Weights of a small transformer language model.
Size: 10 layers, 4 heads of 32, vocabulary 2048, 2.26M parameters.
Each number is 500 + 40 x the weight over its row's rms, rounded and kept within 0 to 999. Layers, rows and columns count from 0. Numbers have three digits each. The size before them is the row's rms in percent of the matrix's.

# layer 3 attention output, 128x128, rms 0.19, rows 0-127, columns 64-127
108:500552518530491496497556528501439558537472505507529471483515497496494454512497521499486533556515470406448475456433549503480552419486494545536538494594487497490469543516541537510450534338486400
101:468514494507522523478502482498518515480519517524486518470494515476512497487492494483478523542493596523428510468529487555526477376472543535435468528499387594434477498512588460439399455454438497
102:479549506457445484495526486508537492486536515537448480475489487576427526495481465477515526512509540503494483420520523466528542419478415520539497530522474483549598577574510565540559526574484574
107:461507458498538482450483521545509522502503485475457491472545523463517494480531459526509459537494570532534562413510566530554384486548623603577544508501536510418475428533472527521485455532487436
099:427517522553515536514478460526489499463481496484475477510483526471388522503473468520459473500523452450501541473463536524562536595534498488431451462528558391512424567533491470434446505464527465
092:528466548523527493502490526507491484467472464501494563492542486442505514507541507555449473521506498507410450620567416385565520452552446446560527489445595585443515446521508514483480500532400539
110:465543478543525506498559489448543528467500451532559536541548486515569489523495462493484491459550475467453526493542426423482500482501581486502494496518543465535557491441505509483566503411396457
117:485462493505530511519470533528519486486553588461511512511466486519515511515512501472533536474466482478520446471495392576472546518432496584421517450512427531482416490492501523526366428535510498
090:531495443464456582503469455528491436451488500514597490513479581475486467453460556514492519480538493578558525496494491472438495494579483484547525448446485548549521502549570403543486564440538392
138:494549461483502500479512375413518580503499489468522476441477532455532508492472530504462454481479438477560457559550507554479498486484433555515401487613500500445578519482493453474555540555494506
101:484451439478577528548497573535547506467560500496512457448502486513516462484561516529580478538466535420515481506472503447438526535500560462502418417440486528431515531574528488533491532425481457
120:512493508452529530532506508472469481512536538463497524501499537500466449545448536542506476481512511594462474373514508579607519470555481428528421519541425419424511536420585435515523541503429545
107:471481462451500509588525532525415495533526544512508498504494474487471452480530490490492467538552466484480576584535462534418584450491511494465494465541417555463503466481448481558510451504470440
104:486460490532530494453515555485499514517498515512479485489495510449545532514521543530486539531497573577413425591440454445433525509498492524516465499536525402559424409458507533426429406457481518
092:461524547525504453512528516529510501520455513483581470475475537490468546472542485434469480452470471540471415467509497552491349442458527544499518561485505501463429483502502454577466520527465474
104:514513484463490511497465433524481519530510503504502521520516477515496517421465463490565538459538526352575584497436464494480510534564475475553549535482514509391472423560555502523567397502622473
104:524544538523415446534517492544522530501488508545514526507518451550508429509481501513531545446493480515458427560508481512451570550509523403522383455613599516474486447463504512440527586498475579
083:541475472480470490543511496489438521507475550427464546504463540505476528503525434476521501545457518508439536485514566553590466511580394514552480515573465557487554535403506424525561465555513518
094:496517495556517472469502489484497444530516503469523445516529498504458504465501454506528546516499562557499476421406516537443493574436482474503500511459393522532544471514563457495503443478489369
113:505508506472506498474454517496511496484461508469554491465481528507498512496522459508511499504500502549390486450446485466469458686456520568446491552567508500496541477501531536427529505350538511
100:505473540466536458512534489513489477498476450493488560435449468505560461519466521472479498488539494549503597524518510582500417493496519443481624564564525456608557514502511603497463509540453532
102:491445463460511489513513450452509486528456476511513502501518525535512468547498538458471582442493531510413457531455439414468552513536402487492461538518427469495436527425452513514499432446458489
096:479492469518428522552458523472473513487460453478453448527446537550499487487484569500511515459516521420480538576533486455465496562436482476476524482548503415456545509442525612425494530418486477
090:467434515515414443482473477536501469471485518486532431523435479487467478520505471460525518482521574506462471499566531536554556490459404407476489491569551497452467541440509512453531521514470479
112:476526461509534480566563516557489488508494487492511481514527491495483491489499501502480536479491372462410482556499454505549621447479552498501568483514548574523452497414463447573508499491528498
103:544503499477503516479503501459509446508510515465492514587520513474521422506488433495478494471448456535486405436482536460480527506473600496457494429362456446471550485582402428412573460487462505
095:558505508526508565482550508417524484504476492515559559490431554439524527499556525443556428499491514500531531554490487489526482422529560522467526411400488526585557450529512518437460491409507555
104:480517473531508557475503493461539496505567433501518481495534447508441501476472428566493486468527452460437538527491483575411449509474604424565487481544525465497580531487520481589492540442577477
090:480559486451532513479519464447537576518486524503483469531511519472542433561462455522499499483548432468557412443537576423546435479448466538518508585485488510467483566457462424505560477447504527
098:467450492442516469554501506495505521479424504534500551502511426500528482493479566478615427523566472510604515567487513514452452529498526561398479528432470435517478573494512474580481499574516501
108:493522472512505524566459522420475511525506488526526525491492468531548494444492473498468496433504524556523476502518406579559534532409582411501467544480530525524519527566471527452568481537522461
087:494521453460493414530517465515572528468534480553488535554491442527531522486508597518496514529531499533490542536500551492568574600501397562507621567498497520548536454478493460520439553524558463
096:527493506530594552470513509540500558519497493513480506488480551548498495560464540488496528500451582472441523552519548495543511507355480496497569479499541551580468542513425503508508459451396466
095:463455514479492519501506514472495464521525482404479469453444498522508493543469512543512504500517542473451483491511467491501451456556487452490530598372425508415509534479506568578551484531614535
099:540435540480504465444514499514548469501494547516522498492509494509485496532521489453523463494515547467573557459502457376562458506474477502586468580472456514506411408510596481396466479425472513
101:554510425480431509444466516560458525546521500496502423561471515486515525528508514489460545544523465520464451503530483570534392561542492485497514572547392438566507487538511546523465521527491491
090:509491524507467511457506461544482473535544492531510512467484524493513486526555544499577421468507543467551535590472520490558548577563544543612446433502495534546565446533510552515435531404550478
099:495453468511433528535491536513435484501508482531509470527499512523502449492464500430505477515461486501463346518453518501475467463570542449498533517440508373554576516430505507477516534603528520
100:502474513473555502465547473545560502494535500467474458542479447540452532535533489513490505544535408556536560507568512384573527525549462580494517503529439492508527527486425537544531543458436525
102:498497509477487463506442556507494489496487528526457464547491533486495488489548559500506486509438449376486490461576492478510519492545492490471584498467575481603484533597548553557520551549510448
109:518493542505448513504435543519496551505525481506467497511493536471529425567499473548474496496527455501506489550543383554386433496512430489605474488402437443496524551524510532533522482524436486
097:501464588443492494532528467522493493515465544480491561619466519508506556487487514492554513463467434520421522436529502513501548576480584504507483463516381555432456549506514474369439411526461448
098:528490522539488486462466512540478500563508533551555480483473478480503504529450506467488543508496536512531548492562491542396551489495504511434489466546515451530509496506501501445586574402620494
091:485468476508532467507505479438526465483458491521486508501471500500529475563453504546492459459458436508451392416500522487542590582520538571477522485479522582528429484519522469455383477527599488
106:508487491500497478485494511506550506560515436550452524542514499459490529510504531465511551476454539532495489553591485567540576490532479523522523537379498495502513459415471417495565400484543528
113:492438502474463538499508521481456447431486549514525517451527496434499544468527454481537497563559491522545537481513437614536584598529448457467477511455511418464560457589465513518492430475562547
094:515514459527490520502496469561457512513511483485507480489473508519524495546505525513553535482477529554458495548439500503485518487451479465568516509506493578448440463561470484563476496433622556
093:493512489449539511516603490446466468552472547541476523500526571508496548494520556526502436391449524556555559501505509526546375418479497469537430476494448471481434437554493446519547461444534543
107:462521547515491487471493504505487522516447461518507533476515488465482512488541516501415475518539474524495480488537535441427481477523456414476600532522483595541452358574564537391495563547519492
107:502501495470451489522485543456495464474480537483496496504522513535489501488449438476479473504529484547616526520504566437476529389541540424452487606514514477413484463529577545430430459538519490
090:465547482445449500518503408490521504455550497506587565458494528527480565481448502519492528512537522513397581553545534493501483557491542503480541526509507552557484433498511497518464473517592483
099:483475560508546421532500521509526557492547484522489560481481467470518452498483505543510491526550579443411540504439531558471521482497503537463552533545536491503515450556471445447524567491549532
106:487520554534473440474489528522494527468495497525462479517488550560459507537463511493539487497489578441599471520516542514512490534499368628419526478455479578538560463489467532488489538506410491
101:490508555491509458561463482517520432484481522483487499510551447482487533531518469493512486524468497505572491533555522525407381543466469466576471387447485524469491422404453544420489511487568545
104:495485512481475473497489504479479489480510550502470500492528489493467461431532501492499541537498447471546458457404473534518523463560552509477610453526386445434459523513486521513555435454517425
100:497540437524526511503554527508508489480562524478485502496464541491510540447501487459493535537459516456458503460531529522558556476534525391506492498506451615526401592504491472418560561456454513
103:463485484577495520483569502455504509476482540485535463513464565488469517506524520454491465552518561552522444576558486536415472474487518564506534473456535413495520541450560537425491505538448418
098:515520523431481508496533433531486442529546468539485478552558507487490537544502462529456515433497461412455573480529465443494502460539484534484487506505450483554500432483491490520536529514543528
082:489525528540526434499495469497541560507487446538500531480576483505492521570556553501530547538550504553504470496443478578568585488481459587521497506461513454445504576495542541496457587551416539
092:533463510524504479459550448505502481489475463519465452473494587544521536512541438493445495496502398525539548486612455452451566561485571538526555621455504508464456466571448495529547502502473504
091:532499494530527525475494502515517505483447499486467497453563520541536503556491516611549466499454467525540483471480405459566486460462463480517488490530558423505505510437470478630482511478519636
099:469543541501489509496554493521513503430494431509480494481513519484510473473512456487529492496515611436475453487484408526463475476525585553368469502430472487474510505462547532503491460489461563
127:539507472503496486518516506492475517478512556501500482524505469484472530458544523534478504496598433568334494506597451504499483505527520546493448468484486538447631451525397522591510459581503480
096:488541517506530507515498480430457508517470444484495530506528438511451465516514545433506519524527479416486579513524507526509511489463472575489518564515461413498472486498455484395399582518507461
102:538466549566527446483504487541500517468502476504400483508525439475497550522465506538503471505452607494512604541461427395573507480555539451481501492562486537563587540473459521471438516574515508
096:528474482490596493456475532531528525504481515480479487503563500429531522528490504517453486530479443514509428424471512500511493488557511490467563490517472568565458417521625363550509575527545506
089:554476488470514475483475471523513532466546466544480475473532524513559574541525537502506565471467505564546552511469589578509468490519559576495541504468465472492355580448496563534455482554572470
108:544469499547451508519503535507528494495502538484475501490473480482486552522473500540482498499493479539426482485640615454468526426497420476513458443496460410565474477545446501506467459510532557
104:480446518487524477491488493500484476504436516466481512490496532491459516510501564524504468503481439464467519504491495526532605580566589547495444525584395569545538455434543427515497450620522454
092:471411520505437487518528504486493481461526479475528472505531508471522464460471505510536546466453577425454398511445605559462428527455519524535479496481562520487583470437538437501542462433473583
090:557563567489498476457425484490481491505482509540524507497516507503469465493571471470504488491486555538497466449555595645525563508519443559564427473461609521513562479537603539475558492429462481
090:459499468479498509493454546489503499491494490478490496492454495450572478511488545508535446569496546484525572507571562525522429498443555414472508505473567621590545550464470504457495475549482495
096:502496574429505526539493503459550507525536518493488510483533507493466482442489492511471591502503433495518495571362607482435523522463493514458484537553448548435509471554570503532515516578447549
098:563512510511479535499570544539488460577460518465502489521505486523479546491484498477495496482447559483476520598519580513578476466485509466480394494517630487566464536449509471568513487554490501
086:459550477532485624480496443534499516537525499467421517420491466510498463480494490476516502507562518438508560441491521463558509419480573548486582473539516452512491521495450560464559476513553577
093:500498481505541494543500429510471483541490495509496491515519476483562479497463514478498503467483505525537441479566481454536554567516470522490559444543611498507440518602443537523417498566536501
091:540468498521514492546489497506530407483484517468504525500493508522522545510485513439466470462427455524618504571449504526523516462501513517405455440409516515522565435500450538487603522440542524
101:482502535461500521461463463519546522478530533499538537492470484477554533551470492442469501475530484529477478477570511506477427556542478512441511606490523513530463599545558521545470540433535612
104:463499514512519468445521506551506460511452528473503489532494526525485492500519506517500541522495454398478488525521562398431501456465530533436393533451479500543350592478543536430498484515514519
104:495496518504483524483469471513513508478531517522509525522501530475523467505478505522493472476473386437482404528486551468480387429447475481573534413537538506402507582528508503474437394540541469
098:518509468502467516517464531532488508508539480533470505516515539492573514434486514535491521479574424431484493549465420578473396518539452489550551534527432414551507505427469548442538543432562417
097:430492499496465515513564516497515483531470500519488510457528513498496491446482484506486553529445533487463424450546558557436533479527463553484520439507455554548513566494504583528595441435492536
094:529523519496474551469514553493492518466502499513514505523430492485531495533512551479477505504545526462576433489523612507528509409432481522527503500455504577421593498442469513397509623473489466
098:504544508499575450469515521479489501489451455448524486475519546485492538476527552521485559485472510506458518505440514579454511481554444540432504588477574458454431522477487443452435540511410559
091:541461506496494463480446493542488494453482488456526513466540497540518472525484514499440494538490472528516507481428426472393441497525563571499458526505558559501480509552552511500545446507407455
085:508458455425437542550504522546511502493525528494527504510470442522464466492536537516442376496522559443503574547447550508586432504540577539508509440534499540473507482521410464472551448517535564
095:488533451522493515550497524498566527471550470530600439514514491528445565474480497511482478498555513523514542456479460466496532499575486496563475486370475528576478538487423547548439565471626445
094:450554470541507486536478451496504538497538431443491455501494512552486490555494527512533548439491530495522465475595529487491443475462485476522546436546495483417564476529557438480393532544517493
090:495495487454458483502483500460548502509524512541488525478498519452516534446487444534496471499514606480473514457390489529494511429471545519566497555477590423540442516526449437448462504626477488
096:542574451540592533525503535514488494560539510466490512471540519537507508489524517490524552555543481499494561528521522486541458543496459545517431485433454420557488477578405481454484447545506556
104:510475536491491436554494509481507559519497504508461584564511463501549451587518505513514532496462483593515579451449484499439524431530556549509481580518509511432528473454472432454625533562420466
111:533487542515427499446501525541565535502539504478477496584518534548496485486526491477526496532487487417567488499464467478518504508478541537592454506451597534532628610526597527462417548497491597
089:524536480500538521501464438521495488488498505509501521510467463558497522532532500501498538524479372568538436476492545424455492579480475465511511511463543409436491543521473603436518486544596509
100:510479508512522446548567497413539477492440487521511533435544471488488491435500482559486463548560460483513502500506550522544553503448447453468449536617492517514500474360519539507571436480511516
107:580437454487520484542504467450468478468515447454517462514469473494529473548453472481464572506524564560458466490514512494513612487512486490517460543498465448452510494527402642585524428447474506
100:521524530559463500437500520462472525528438571450521507489466472467456498431532494498500499454546495507533562564503472439481526444579529568527416560532551581453488592541527519502554558470472432
097:560499550571529566457438499507511548550496469502439523470515457485462474550477499452499505494474500561543474450565501497551473452551433497499456440610502517469541448432601530501468473505536480
106:505502459495488453522529511489472468523501485484556513505445477457516494461479429501477548536445509508492496401531510504460603498510505448638532512458489507633491527641499440511409455495448480
100:469530509471493539487483513536512542515494485519478503495530486513562524483504507519518459471421484549435568460533551440476514574572534512520438440395527494530509534453529585527494526524575348
099:506487552540565577502514496482522479465487549496544526461502475502503537464494476475515492533500530522529575432444412523449587511575614466493579482515486394468490394506551484567457524514411489
101:504498490498447464547509553538542531430477481496440471488511553514485530541492492489484505478443555544620466530536499395460597570488473494539469444509493527499430460492529556523549540504492525
108:537485540493486569461461485445523491530486514455494464526519550516504528495473534482478493535509568410459551481418442430522488477522514560380474455573584446495555506508511465504475498566582565
095:494542472594474547461481520461533446532426500470575536450417474526483493462529534459490508485470432458541484450528446522498486461492379507470522376485534562546432483432483493482563513553478480
100:479510497525522459505528485523487482482502492512499482469504499447494471573522472577542483510465485510466434490456532523440479433457522511512483442570435560601484408528474436624462487423461579
094:553476514482438476436443530484504463504517493574525495546464484481502528463524489488497536485506518474451463404496444474455550468470422501493508514507469550581497538532499500516536532540529536
106:443527488531459497511486545512456501497590499490460447535535539529485462513470460453493468532508500445557466475472586577488512557405583435513519478448443428496570464497411459446399517536490574
098:456472506492529473463505460549433481528511537501483494495439565521556494458508483465574498508484504484612551531519474462487504530528519538438639529529500514493457525555466528505528404361500515
114:467520546514458478493491459530533447536450479572533466499539484529461534524526451527471466493505453522553516564500506562529469533474482583464477521539557576457453477480461513602359613456451552
096:512553491495505494479505468501488524549526513475517549445513445492460513538528485475501492495492484539540533410417502492535439532453452550465492496505477516581495477518477496507598618600588511
102:495500552508468452528500517446429486505475541506519531525473497469505570457509428464465532499533510448482488573432426478538493437499521544601577487521550432438409368489434557445566459505435515
105:476509452450535536503540501485501525488502533492531545452515444521537421461538519504482491513529506529518449483400512381447435537454402479591468443437532520518569465429451514561479455570506436
114:509537467489533515479507491525491453482487444501531509428548458520540521507480509486511529555473471451462503561601535527516444577420527486461487602414493536459507546514561454528559469507407567
104:521510433479502540491488513523500479514467524530492495535524479522498432461475517517529446532515451521474528379497397415600472535413525448540400422496516468495492515430466449483435586510516521
094:509470501525513478510490430559484568509556488420494444545503517529487501469471452481459576515506464491563432448496486469495517455567445517443520485536531463423502486490479572463460535592456462
104:524497508475519528488489506462484549422491503531462505532518472482482499504539534517509451492472475576490523550466561514583561458519485446444444497544568532483494490525451601615478456532466512
117:416503468513467516539457495502514473521488531437551494525456493483525497514510530485536450467486534484441447484483558441453470494506503430403517456458533443385508530511440415593468589430472504
083:474522516471466550561461521521443529487533442505461490421481504521560570522562507554503486516536523527528525543562490477435455542498568375463453576520490538417469538497499523409471599554534475
098:495488460586523448555498558505538507506545520549520520545534501493498518435508501497523517512515483523527381601462496566546449468551570371489480526536441494564452466541419532489493587484513527
092:456505532513507489460505484473452542548543509456497488509455485542458486517495537529507506504441600504443577486521405455524513518431493553556555490529502500466501557554404417486524525559450391
092:468482531501503524499511506490505462478510534464473455510498510515512451461457550490519500510512531466581576494561509612492602467479525504630468558476515410571486529364497512538510481467444559
091:554473506501474490506494511528475562508478487555475491579461487495437444497546530492535485437519481526437488532424528580525511513448526457426522523505557480511513565467555547509560475509491390
098:506469516495521507494489513515547446483467510484480508421499437467456496492536493522519514474463493597554472498446607480502471526516486409600595520546478482521490568472572503576508426549582495
092:554496486517435496469396538501522523510544503512555574455509480470481483521519466498449482547527483511475486456448558487542493459471469487453524503593517519545549529549486498419508417473578591
087:472540483512595467463508484473516496506501408529562549491472512469497511500508496489495493546507572506505495443528490549497488571450414487493495550452502476557533516432486443451460522521518505
120:521547440513514504493508466523500557450488494538461522527517476517453508468561487501481574506543509529543565573458347581436440504516450504500472476469557578517409528482526435571561410497539484
082:416516466471498501479487485542536461515506559435519524550530480466504450513531458518455472451508564514526538492458490428525434525531449516516512453539487516521563554466528413573551481512383500
092:508466573470484562495501493487442476467525474558476483507505491556475528447481425569472447421455469477488531521444440520535468501531521463495508504463539426474508446473601475521514519486485487
117:545476512531516490484504511512476514482480476481494500487473496520458524457466454481540511489443521477577503576435470425540505573333455401419505501538479483493552508570505454540502511529430382